config.yaml
d_model: 160
norm_place: "pre"
rope_base: 10000.0
qk_norm: true
attn_scale: 0.125
bias: "none"
parallel_block: false
init_std_qkv: 0.0381
init_std_down: 0.00477
lr_mult_o: 0.815
warmup_steps: 0
steps: 4955
Each number is 500 + 25 x the weight over its row's rms, rounded and kept within 0 to 999. Layers, rows and columns count from 0. Numbers have three digits each. The size before them is the row's rms in percent of the matrix's.

# layer 3 attention query, 128x160, rms 0.173, rows 0-82, columns 64-95
049:529533455534513472495472480482483517493476449528493466498462523481472512469524495537483497493508
073:537498440497510519503494486502535506515478426535491468510468528529480525469533488522499500451507
099:499515530460522548506502461503498524467482525489546505482530487519503480516499500462511499475488
109:534536508438488548454502519509490529517518488524505521525521494493508470497478488491529521485447
075:549467516516482501520491527470478493499501527519463510496507447472483505519512490521551523480463
087:514416519510461497534536522463525501486510516455536550501497526544456521495529527503544460515504
095:497497519522519537495500486505524475533483519497567516498513504515511537488506505467479535500468
105:502518478520472497506520492485514489444478484525455486491474521456490503510491485529452466531504
081:484473489537510464512504497542525470533471473514479478499482532508514496492518502526512474506515
084:471540426577526458519494529461519479462493492490486461521519497530497488482469497489509497537547
086:524447469519490514455496501490492481491492488531472497495497513507516517476522490512471536520503
080:506471465514557500480519482489526523502525465531469497466480476517523519479507517519518490477469
091:511485508468494486463469472469515507479485477487434465519509488492524496479517491477533488504509
097:494474471501500520498459484480486560523510548502539506496494476507516524528480564487519536477481
086:526541489512515497541525514479490503497493521512536535512549526502517466534512496508489459465494
094:492538515482496494504509542519531497467519491496552506505504482533496554473531465504507505484521
099:520518482438513494534510494547499510484513468483474486481447493485512542495490488507486483489444
088:517534496486520529568528546505527455517520493496515498489502472539530508528494476466510471504504
120:538494502523509515530502456473482505504485523467523489538496514464485520511534516522439487483487
097:529484499526461489507550516457486445525532469501527452475490518497455513456507495473481509481471
145:477513480510508490467507496514515517456491505523488508531511527484457513506489482509493477503435
126:513464491471516527518470504481516536477504457462476471492476497487508504469523520527543488463520
114:499550503506477510531473481491488472438495493451527547513490463518475496515492524487496529492563
107:457512506518496492453519439441499511501479483449508503497500461534510510531522521492535507493557
103:459458522459494472493477470469463529495506469490487454512513518498506505492495489485456478501516
117:447447492479503494486508470475514463487505485483515507503475500496485519478515534521531499485521
143:513534467540492514492503500487494506497481508504513487527479517466525467497471502513494475487516
094:453499483521505522504494558519505474501446488501493485507479469476486421526511512541536505488519
177:540503479487522482478477546481465545536547503509496470483498489472495499506543519527476508497485
108:521501533497478493468496511467498450499453486500485507506499466478480470480507510495479516464501
109:475554497492500483516514489477527529516485484533503490516507520492526486511470508494530503462517
109:492499479483489476487484505491507545473522497470506449499508503476455493468530522469436504463470
047:535493503456496516462508457484523516440476483524504506487521517529512478510513484469541464518507
094:497463551457451539502526515507513511491531518502498526526528513488541496533538486477531516499473
082:551506471498448545499536496523502523568488482510489494512473507526454505471557486545561529453455
092:445454506518505449499462482462481436462510512478479513475526494477524492514463491507492496508515
099:482475549442466542484471487490474522521479513473526520495525463482502455522533535506517513463468
100:523464518497501512516456495500526497461540474513495509541490473476495467508498471491554533495488
086:499506527468508553521505503499482513480531525470502532503495495528495480502499472493483528474475
094:549528506507505559486482531530515513530516483505482493485521466515471512512496499466522529511504
079:501544478502499481517510512463508407508465467519480495478490511486484500510482529518471510489505
092:482551468499495504511481537514503515503505520500510511512527486493510452479498483490538517512482
108:511500531466512483496511554497509521538488488520535481523478536505495489495474517507466529524514
099:451516528506462516501503500490474511500492520536550480515507474553469522440480493484457501533498
094:493474474490512505536478491440536481501475464507476468526469521508481488513519494506490536517534
095:452460540506518508508509478515451496482500502532522504499510518521504490491459516485517492492487
089:491510511509524498487544515451477504503501488502540521477535498487503478499502506489525513454511
111:486536500451491473501569512547527522515505501527466529481498471477493493503449526508477494492511
104:449497497516446522513476462498474480491476449503518479477463483514553528507491514517476508518460
087:494538501470501534451534573482501457506527466511527522498496515490481513517493450470479532488440
103:503492481493528484495533480472463520455474529493535468486501497539527526464501523508548530539533
093:506471546553492458494504480500510460508525468492503499495538498517502482479469578455472487517510
127:505465513519524504473451475471498455479486493490521494508485554475478524503490542530470470519495
091:529514541458509486476535494548550498483511518482503493509496495534494479498478463472515510516525
106:575524461498480558474512504519519553513485502517531496505450505502499532499554463553491453487486
120:497502507449574486514510503474503504528514496493495529468510467487492524466485536488532494463566
095:487514487503505501552552501487492505531502507506477481534493525462474465480498481511506498523451
099:576481465487488541518507487528506496527525481523452497519503496476476504495500492471524501505505
110:496550498508495491528532496519556509512502522540522505502460487506532495483505493521537481511512
126:510503507504464451534522433508509480537477523496506515489494492518509492488462502512528506502505
117:448464493528464449512475481517484476517477508535476487523496523518474496529519544490480520532521
173:517538515476486513461503492524495530531481503481522456503496493463477517436503477504481530454494
116:461516499472509492456496592517557499504509479491504505511545458500512505495483496490474490476491
104:463471479459497511474486480497515503484542485510522506449548468524458507501442530477535507501499
106:505530494529501462483438468486500522500503477517482449481474529476538535498532466522497492486495
087:512498476509486515506487484471484518507502480548475470480434494505501518480481519500470527498490
088:492460521474528541545499497471547479486491545486512517495522517516458509504482550480457501528483
094:514488517517508565488492492537498467479525467541487507517454532485536485519482503480495509505502
071:480495473480462502503497506507522509471547493516490514509457490446512526538515493546531482500532
080:512428504524461528527515477510523508514498464479475511526510463533506536502517543463521515492438
095:477496523557496488511474490496491475498510474492543487503502460502498485483484490520485530570510
124:500481510454497573521506513511539550505514497481512557530498467482477494487497489521563497476477
064:500490510528445444494496495527500493479510487515497492478435521538468547491508494529503504497500
069:504456473513520491526480477521534472524536497522500490553485465481513548502506524495493525577507
084:523481503511446478511520525513514550537482544484476504474519509508493505460511493505500484454487
079:498464477534492515504478497485517494523502459523486490503472485491495504473539498514473556504483
089:464496534550504496478472477498472468482466513557474495548525499485488530503520485449508484453507
085:508491477505500530503496495528472534465491519529505507499532504503464505485506461495504506546443
078:484524502508530475494478511502498493483479513496505516485519506492488493498479546509494470480523
094:496526478505504505511527477497515483487499571515530488528516474494515495493497494488518505493542
095:526500497488505505454487480541534486525493542492499509482509486508485471474495477466454507535492
069:524518550433502493530524512516536479487482483461486523491533477511479483518484494468503488476477
110:500502473489495515493483481518512533514486518486494482499517508496543519473514480525555491484499